Part of a small language model's weights.
Size: 12 layers, width 192, 6 heads of 32, vocabulary 4096, 6.12M parameters.
Architecture: RMSNorm before each block, rotary positions, biases, tied embeddings.
Training: a variant of SOAP for these matrices, 188M tokens.
Each number is 128 + 24 x the weight over the matrix's rms, rounded and kept within 0 to 255. Layers, rows and columns count from 0. Numbers have three digits each.

# layer 5 attention key, 192x192, rms 0.0388, rows 0-191, columns 96-143
144123117134116129132108095142139135133132119146150131144165125123111114112088124104131136140106142122157117125162135092138094108104126101135167
163117109136135124148121110105130136142135099135092154141140165161154135159160127140144115135155134115112105099123161127161113096168122150124165
130101097129116164120164150156117151164145127090095161144127103151165124107137145137139093106124152139096087097137117148108092147166137103122156
088130106102150100112111142199167143097133109154111146122129143127121139145130141167103163136181140112086081151102139129107116093110121106122109
104124155130127154129177120160129189160184075151070117139151176145083145103070068125199161139144079112081113109075104151118081092111125063153150
159124110116149129151144120122121116125149119095155132161058103094149118179146117110161143159147184105135137144101118116123091140162080155099128
199220099125156065137187081133168163137122136141204162131139126131171117151124148125099171103127155137095124109166117093176105176157162109116081
152149125127132179112126116113161118176136160181103109096132124110147142069139104165175114134097147135115119126165155091146153143073064108108167
168120109140127129122118106146123104146145096131142149153117153104133131144118117117151134153113118131144132102128121122117101160129117118137109
116142134113156099109161136116100119119151155134103113126106116118126164104116156127122134099116156130132124118134138168106121117153121140147136
101130114084123088090142164152143155108119170106134131132124131139152101122172150135124166175165141136123104127153145109117186137106141110102103
103111162124122096119103125128130114123114122136160142107110116103118137124131125149157131118111132133139138143135159131164132140151084149112118
147149122084106144083136105113125104131109139105108077124160169120105128133160082109078178156161108154121122109149108144088079152117174108230143
127136160096112137157067158152153113154111157117121084124151092118115073071155138217093180073168131115137118096183105112103166179111092131190124
086140123137120153122119120157187133092140129128127125157087127142157137143092063124123134182115181129145137148124135103186181138140108119063093
141115110141138099137144176181100138143121095204157027136131152130162128181135070120102140108154114124120095152120176131132124140072106143084158
156142150173088158158118156112191133157142112129120115117098137106131096114148124168094131090060131111142110127105132170117088144118157129088167
119096117171136076112097169152115111132070105107141148154127094191069129115142152071127102180162109165156161112156184113215082103118082115178155
166185101115069202130110120133106145086148134123189112100125165185097110169144120126116156096088128137145101141155102149115071142106087154080149
133128126118133126141073098181110110132148114181166135080104137108137097081098173141140085062165139054119152114113127149184178104080104089139176
148202078131100147109148141152057104140114151129129152164127172175152107095124133139167191128134142123144107140066155136132118142131120132221130
092161151122100118119135137149105182165195182135201134108143106115162143136101158129102155175136135179162121125115115111099132118154101144145112
084107178082157152147180157132143094154104121161150135159123038150145129124103115120182131109082170138148115145104056139139041146131115128116155
114098115116105128114183141098165157136140148128083148091170131134118110082107074128130141122122143096149041139174154129076104161198104117119087
146154129100145135082043133169137133122134084135137134113179152167111130120137100162131099082086112125129066150129126125142131168169149103144114
095120187138152105074163155153110118090125138036099143154138093075104132109058140189122163069155115110107108149141125125092217145103106159124137
130121127149126169123122067117165203119118104128177115120148132163122143178209071184117118099136104128124139160206047144111156123166126107054102
137114080152169192113175130103114122148121153159147120151095047105125138099116177134114130164107135136126092161193141142109109176116181126099126
087154102115137084105077132109156102137098162124207128066084135149116172132144093172086121101117092170176080115162110120127098077070136085052124
064145221084122126106130122127153085097139121171138070107127086093115086137129126110187142132113118112134139181147118108110103101128140148111153
107174057128108116100086116153121108151059174156123158136156106110097153064168083142107046163120112102133074137057145144139075140099148116121123
157151098091148132147104077132144181147116120172144127156192056103107146120160132156148150154060072143155224117140100105128132094123143138173162
155148136093138083101159118084138120124163147129096070110064137108127168146159117143131136120138131155107095083139150139155156120109120155130078
158156144161106152135109164136129160158128129123123125125109129103086178101114170114141109078105124128144129119107133139136112121153146095117148
164098118128130102130145090125171103101147144131095120126129154132135142136129101153113163154122114093146124156138108121169104093161125162145122
142127167170088171123114161135099136110128131142129166150181129091139140114136153126169091088097141131161193120140108112088121158127088095083110
114103121153155123116134114127099144089138139152123099125117151139117157136170155113101124154150099113160149130139133126125144169119123151125124
139106104107123121122140109092070137072137135116133111131120117109140153161149110140145146106130096164150145113137115169153162110132096127130106
135121131137099114153104117142131133117158121142136141152123115155110123119082148157157109155114129087129120091130117110084096155137164105145094
148097111156153083125159148104127118137131121115144113134130174174120109147096137114152118096139121119150143118134081122121114145143153152144155
106112136135104124114091135146132109132128142116128108136115147139132102140125093118126125163166140139130089078116173172088109131100096108130131
077159116118161111118147137095134158123083114169115145144104108115125131127120120137121104113093144137103135131155107151095150131091150135131131
135111139152120134155148130152091109115084148113139115136138131131153131133144114132104146083140139133153117145122141116107140082139125127125126
136145108162131116136167124129113106122131143136113135130149101111148109121113154135131108098105136171131123136135133097108105120117102101115100
134123124112101096115132084103161068106122138104142125134096108127142150147123056105137119126112133069110146106113159132153135097137125175135138
120130124142146129122122134141147117148136114120138143165135109156109121127101149153120173084148186119137097108080111131128094144140060089131102
111110147094150150126110135156101148156123137129121112121124123143163134137145185104126166114121125175167174163121112122111127124104107130134218
128148158132127133138133133148124144116175132136127129110151122152109122151130127143140109144135128125133102088138115138129156115099138145153114
143142138153147164115172162091118112139145139141138101128126122108119144137074117132145126088130130140095112135114108131116115148115124124140130
157127110095118135134102165145118128119132096136134181135137113133133112122089129142134121123091132136119108110125102127111122137129097110163120
120101113126118127124132131172143138136128103114168101145109127126130104189078135130154111141153137101156147146115132121130108113093127087113131
099140122113088117113148165152098111080132115155138155159137166165160125115100138136100169140076102156109140145138099126122082099143123124133127
119107160093146122140129128127108091116120126150159139133143103117088082145101138090119117138127133160112120077125112134101125139130118126151152
097177120137129105121099135125128087157109121141111146148111108080181118149096124152114107113150146107125159113134140118114140129095081115140125
116144106158113116135125113125170129128138166129122116107109132161161127091134074137129109156102092140142146122195121130130108109152099103124103
167145094127104112089126109187118091089123116163120147122129133100144116077148133104116130181110139123139097177106137164127112143138134123102143
116114134153109129112088159104133098113161127137099116108126107111128172125166124107156116113090120152143117161163113126106119146110163132132113
143121118109128123146123096099163073105141132121131146159116115127159166121138115117162157143160146149115124109107064131106161130110106143138144
124155141136160098128087149151112139134138151129150160115121156110125120159146183119104153135104142131183088150106149145161107113119095148114149
146171136107119157149100113132145138110120133178090092116125153120137115145137154105102154120119136117110125102132081153120128148116122146164164
129130111143133143115127121125113111117132106126133152132105116189163119127112102128172149140138144117136112161125124149102100139117171114149127
115111115123117125142121144160130149140122085118122125157111097097149187118121126120155143150094158118156126136193155103149081151130144099129164
149082164163151092107158145109181104197144121108085126143136102107140123183110125144144162155141109119131166118124139136154098159104117104165139
162118149124140150114116102155100112150097103116146109131135129163106124120126154154134100145179138135091097135165132152125160127107135143178094
148135099098133125139116146114106114109120142086136137140120146102103131158145099107145125143140166117120142128120134153140123162135108127113123
137100133133114162124128102122164124127121137153121108108164101112151127109120120137152098118111064152107134107145137085129152092115126107142129
130154127141090127148144129132112130129141170165099122130127123134144117117118155099153124146138132143163125122128095151103166132133105110129137
129129104172126165102142123132162125129102101103147118122136097126131133109074119085169145160104099129125169135120130096128118153158120082125126
159098160168133148161123105108111157114091098160127134106155125100172109122094135158177145125080133185135133123177123108111104116108127079134122
115161172169147108140135133086164150128124091133159057126135121106130103126163152101117140167106119138101158088151103137123090114120163148100149
132122112108133132116147152117153143137132148122124145167103162185098073152109128117139146123099148074155114149125105134110107112123120115091120
142091122172131126199128111120107127156101127153147161148130165140144122154092133112119126121131106125090121133108120141150160143143144058083130
130164135119128126092102134133132128111134104108123098135100105143136123136150101120114118161132091133153121118115159119090131121114110169129126
135105161105136156107148092121127143129124157150148112138166114115103119087140162133145108102119141124128142145155138111101149121134151113074138
117097140181132125140129139077148115153084134117099107105126101103134107109104101135151128100090134153123134150133161099154128123113146089106146
142142106139120115154103144117124126098123125154141131125140145123118098139121126153140122144111145143181119101103112148148129138139134139146157
151145136115090139117127121154106132125127118103111135124116101112148139133112103109128140135111103157118153127133119153112129127109115132138103
093158096122133127115136141151104096125123120160131138154115131106137139155113141125102101141171143114142088125102113129111138123157117126096116
126115131142157141110141118119106118095140078133122131113094133093085152098078108128109166139146110116132139127186099146143116131146155095135151
113108136147140160125129133133139143100145106137126098125066089121147140163111123108147140138119124096126130138129122113140148132118123112156099
121151114088121128133154094098141146142132095128131131112125101160102138139116102097115125111113142131139114097128116114132107143119121111104123
125134116139097156146153118142135148136112129093129086119126139150123124127149125106111065124113084127107113144109121155108122131120094137109084
151153109142159096115118131107175129107132132134087123137116133117145146154108149100167085171147164143104107138125164156150139107110094123137107
119125155155121089088146157145139137122124113122090103180135131113114108126123155152095132136154138126184154130132127121121126120128123151100143
144134119140107119139098109102126123117144108119134124132151148151124117138106094137107146120131142106121128153085135160149121112098118122144110
117147090138123105082083121149087129150132130108127115104149135152119125138130114113094130086155110087116141125072117114095140134127120172172109
137120165125109125112131134114113122164132140146084120136133138135126120115128137131167105086107130094125126134116116113127183097130122106162116
142127116126130088106139135123134114109116131123142129147074135170138142141097129113108148138134128150117124106157122153153122101125128175120108
168105142134164139149100118138136139169168125096159153109139143155125132129178102118127157124117121099121130103151164122111156149111118120150109
162111162158146137116127106152154099119134152085119141162124108152067113156084116128145163135127131159153123128110099121116125100118131091109132
128097144130160132148105116148113137105116124147082121118128127070136116135121189097148149113135173137128133146124094113124129116138160135097130
121149131112149128114159101127108112121116153128133106133107129115136091110151158147139150138114167147107126107108095136154147140138088114132166
131107156146113149110115125100126113146121157124141098116180099099139093147148099107134097151118108150139136101102109106080122071098121100146138
141103118139149124149147127133129147127143111182175127122162167134136086108092116128143108132105109137118126130127112152123140148131131159142094
144143130184102107146141135086137119117117113146105122132072109161141121132096124099119111116114154129139126121170104071125130157110156117188110
095165137154108126122160150136127149126137142136152165151147120114142120183091152121105120128106156118131107112145081153157099120112122162139138
129131131148134140145099156134132118113120129128114155147104082133142151143127121147109128142162099149130112122131127149149136104110108113150138
123142135109129198129079144147118113157087122109137114159120137135129126132153146128170121088132167149117144177108132129128140170129162110096131
107145157139131130077184092162088090178133163123139124104138139147081116102120127129102077100102147145093081156127126121127195109138130106127120
125103161147122121084110106107109118117097143138124115083109115196143152112129155167100130174120110123056140149117145116150165111124172144166119
111151101154109136148121138139145077133121146141128127144113144105117097128100123132089127169129110114160110118139114137136115155111120132121116
170107117133129154140103184132111102092134156126090159103118089137152130146086190137119090121136089140122118151146138134135139160105104136143158
157162124133145141144154158171145120134143139140109119126110136134155085127125107127106140089147113118111130120133168110153127115123105172129098
124100155158116156146139114104122093117159148125106159105162093148135095120156145119191112150138135118147121134152174112083164155120086148147147
095133120133109128135130129143136101138129142140104131109151151131158136122166143125128155126108139109134137138127113156137133098140112116115120
094074130146140127126160156135158135130117159115143161133139113138122131129143118085116172133162093158117148141128135126131108134132111133137138
144102135097115136095096133164123140150078140116171107178130118152100136121120114170096132147154114089107143129096132135101156115084145134104135
121137135042182100061160095163119113099139134118103136124133148150090082124201178155080142130143140152055027172125151136140201071123182099144063
143162135032167109087174088174110132198122148167147168125147156183056101151183162124123131135164110092097090109145144138100163132145168150166134
153145121130137144112112193099154126090124125094093106182120105130153141123104128159165137136114095143143122102111149135087108087126112140103125
124096094155129157161132137124182145167086073124144122101152112148102142151167070152122175143120138130135112125159146107089133147075128135172136
160093148146173142081103102151183120113151128139133111114124108134105109122101150109122112111091124089151178148092101099129161083152133130146163
189158147161125134151143104090122110115104142124157146140154118163128125117069138135133158168108110114157143153117100150172100112129115095130128
177161134115112128136144152113114175110121169154167175133139080178089119088142132116159101111171147092131138089126096122117165145116123092117137
130142136113132182152119093135144158117104121133154131087138066105125094151091114117116101132118090100110099163104132108157132120110113109132127
135154115121150082132153121132126144117114142167118176119171145117091119093121081141115094100159113102126139133179140104166112133129123152151108
094132149131146162098128117105183133122149115119098099149109141145160092103126185115104142146111130110106144137112126147105103099112088138121070
117133148095118113117127114167097144160144107155126153121117119118151138160129129144140096154111125122099137123119131127127103134104113104126144
102142156105148157116129134141153073118131125132148144083120101087113102094106134102172092150088107091117129126146133131105128122121128179132076
180145114130127120094114106150133145118139148064125131121156094099148133165115118115127151148124095103127099156088182155160137154171112156116134
173069073113115166109114159116146139107104103088168125150135136119123108129134111108158161157140129120153187136101123175106121081149112094119127
153172137119115117173133194138063109124083116119142109104108132139166149152137114102122095136134152123140118115162054120118103173136137129143129
152162116172131116120112130129107107141121126137159167112101147208170146136151069142111141154105098147098097124106148141127077134110145150145166
137175088151110155128143174105115125129121110121114115144128120107182090135100139135162142104115117124162158117123121140125107123128130121155113
163143129111183113105113132127166132137125148155147120102121114108141144152108133120120129112123150142119117121112176103112069164125137116122103
110111127141095131087107141143133112124137141131113143144177076123128131103175115107137140136122102153075112105114139115099121117125188128093135
135125124150120134142113111144097135114135108118155120108110158113112105147173121122155116145131135146080101136163142137119101123144126145121097
108130113128139126147110115143154105187132148153124139117112117130147127093116148156129112134136112101114113151117123175110122170135138077126137
150121144138098138136130109089142109086178118143137139108131164108154125128179116120096113158156108110112146121115134117134150136113146156113146
172148116137118128100128115145129124094162127117144130122122131141121096111146139126116122150124130116103104127142112105142098126145161143100095
141109150170138116148147079047150119169117134152113123121126098124176176157160090151124114071129109117116155087108130133136143099142125095118114
142129148113134099102108136148133133137165096116104140110127132104143142114130118152101150176121136112099101152126121132132133130137124149159126
113121113107113158101121184136135114116137105131150163145133075132138146120128175110121139117149132087099157107185149132119150117124101152139101
140131135137141127103102148119127099132147076094091134104159119141129112159075121139155176170146092176151148168134182138172101153126147117138167
123120091118152104100149142126164118122084119185124110114140136143181112159125111138173138086149150179116103119082112153130131137136182146134087
129123151118165119109149095168098112140164139126134120141169144160105150099126134145112107109088131152145102133161112153135148111161147130099119
159148145121117150110163138143128129099194130124123138143119148111154121123099136115150110141104093121122124148177127159155126132113125113091123
114123121131167125145152111097134125149103150134114130117127104097150164164132149125146122086122126144174139107107130114139136125140135122138131
133116101119094111108101141165124132121155123115138123129142108126128094115116145142118145168122145123111113120154117082131149139104111130118152
159127156163149164151098100082124075135162139112106135132137094150153135132172093073147073126063121082094110118103093147143128162141068128167119
116081140138154131127141111047113136123094163170150133149144146111123099144127106191109098082146146151154142116086117138122135107147124111115152
107126179113103130110157164119104199168104155144085111134124105092099125138139143121136110136092136113118116079168118092122123119128128133098097
134125141125120139125145144157152128149098195094177143143142114117126162091096155085172093098119129146130141138096116110179165117122142135097102
115152134129101141142122132142132109120125100135116123164078150128123132111140146143116149145126143120172156105106104113119103158099098105119092
112125077117118112124147102068151120123058147127152085059152116156110123172187062079153092133144139123121130174119050131109122149117131163164085
154124121139136094138115170126152092088099083149143127111148139148143150117139152121108159163118128104082139104094144152142120100079117123153129
132137127112129097127123143130106148140140102096141128096162131153128101089158101163115121156169121148118109153132084092101176111095126132157134
127113090195102130143111099162108103134125144097098093106125112131078150154096092085113107152099114144116148108118120147114144144152152140100097
096119132134146127115156127140074131121126134128169124126142114096109140111153154142101109121096118122136117087153107123120143116145098111109190
069117182151181110122131111079135090130120192149124145151127087149118116134135144127130148137115154145117140157169136111127115145130103116160087
095158117081119124092162107097147134127141128105122115085162139151103141115145163089092101146123141076100119157121136138129101114141120126098124
140139073142099111141130128142126124105145133104123111100096101125136135113114171108109083166077118162122128128142152110132128127132168122130135
111100136124123122125123089162140143101106147104124116143138136126128174113131103124162112073115174135118136107120127164102135164106131154087125
144107120137148106143173108144106122170135144105129122099133097068129130139191156132128144135127123152139150118127136113087131177128199139142112
098103103156073174152140085141114139089173109094190112148116149097118089090138175065080099093084125117138125099123115094173156177168133118122114
115095132145150098119119173129116160108135114138069121138134163161101145112133143168091124113103103149109132110114120100147145127129122120141103
188106136090087147136105111089131109161116134122082131092106137144150156143144134158159130070122094128148147164138144136144103122129120126164157
153108115156121126123115141103166120130101095137078109099138116102123139135161077107166126148125157066129143134142141092150124137135109126142169
168119101112127130121129126112094145132135136150120142145139106108137102098098094134147132143128143101102115160154137130155131143158110167153126
141145137122147136121140105127096125145191168128114133107156121105140132151149142103100147150132110114132116122164160133126161127139110122112089
144139114114132119094100139112182166143123123135101086154105152077121135135152143138134172145131101108132137101090137129147084132109159138136114
097120131141156147137170091138153122148105161128127138097150140115125117123136144157125098117100111160074119191131110110157134171155149126090110
137150089110162088121191139135152111119151131139173165131157153129076131143123116114084147112152124109106081135185151158104128086138095130132115
094107141138140139121134087136107138110077127123149134129165139125143108133169135123139124147085141150117120131079129119133166150151123128121122
170121148166089133158122150125119181130120117122117097143128114109162156142103125104131119176067133134174141115106118103150109144145102098063130
133143108077082122118142140088144099129147118117130133152140145159117114160129119144120129144135072127129147131132129127125121158163111129126114
184084107082136144151159109164128138151123137114157137094138148070130122113121133155087143103105102118125147148138118154135163102074105152129105
134141140105130096136131123131128172122108149109085144132135136118130132145153103107155154065110177149161145140121160131095140138123137132149132
130132143115143153124114109149122130133093104128119121105107140074134105129150122165139143121136119141155128142123136155144115128154145115113107
091095129106149126118145106162151124162120158113139153121150115132112119094144122128128150140159137112087117133144109138149144132116121150144149
149144101126120112165103115117106084157110110170122107148097138136146136136111121134100129184143133134141115124100112107147112145137137136112139
136122110189095126179111143136107106112095064138129102177084132093140100139134108073145136136116129149160142137129096123151092152129110106100148
132128095089148108114147105140140110121134117163175147140135146170098136154127098142082143141138167123128076115097169144097156121096115166162144
100109153150131143116163134121140106144081096128116075143117144113118136140137114171133112114104171143121107141136140113110107136154119118146127
103131142107145144101138119134115105096129110156153122121162130141087175146146111112145123144093081149109136165130135145134126175112166164108114
147093131140136120134110098153109085107137126118121094118103132088122140149109134161128134129142150132179110150127131131154115140146130117126146
134098137143135124122131099114177105108146144111125112120126132100094128116145157103138120113129153130117116172137155112132102093128144105125126
138110099081128147099074142170120135148123106082129134121112111116154149140134163165148151144146129123152103120123168112170117110164152142097089
127094152126164117099113120112115079139143152125109108133140150112125096135103111144137129129135156122184126111134073146161126167148132136123143
126141126130120169116111126143119096123122146124160135143125111080132143143104115159115133129144127139081125148119160117134121126120129108129122
169120156124132128118175149146116091117157125082140125131125087138146114170132129158140113149106097117127111174115139090167128120116118133143134
121112135147092108135131127151127157154138104149116140101132129143096095143113111134112131097139095126122138156117121103180162124117147131131135
168181116138110135123114128116129108111147074147171124132151122148177146114112137109112105154111115141081142099128120184130101129164137151126137
130142135136115129125143113123102123120139148150147121115087140150104137100154127135094121115117111084151135143115120145116118130117093115152081
111098185135118139131120124112128142151171143142149143135109159092137171127136124122164153132110121133144134131103127128143134147121078089121128
107136121126144143118123091121134179154096154135129146166104120126174154151105101155107149125142130150111142139145122094122118154144135143135120
118117127139111137163122139111148136147090112106128112110129139109124180118129089130109165101110129156168170149114169106157148092129088119179159
134163134111133117145134155118115137125100103104121134092149127152149161129149136150118107102123114176127117169155158123098184172117144125121107
157097141136134151145113162103157113151157164189146115103110111132139151118107120122130109168116098126136105148162099091127144143117175137126151
139134152166121114143104120131106156165148118148139138155134121133133131137128135146144087109118147105144124138133099133125108064182160125151111
135123121107117118121080157129152111162152129149098106142122124143146142127136121126099159179098153136134132146174165162135098125144114110101118
100093113124100133138173168119117138151140118115135159135126136103121131123147145132136095134100101150137122099154115121139125157155129150138154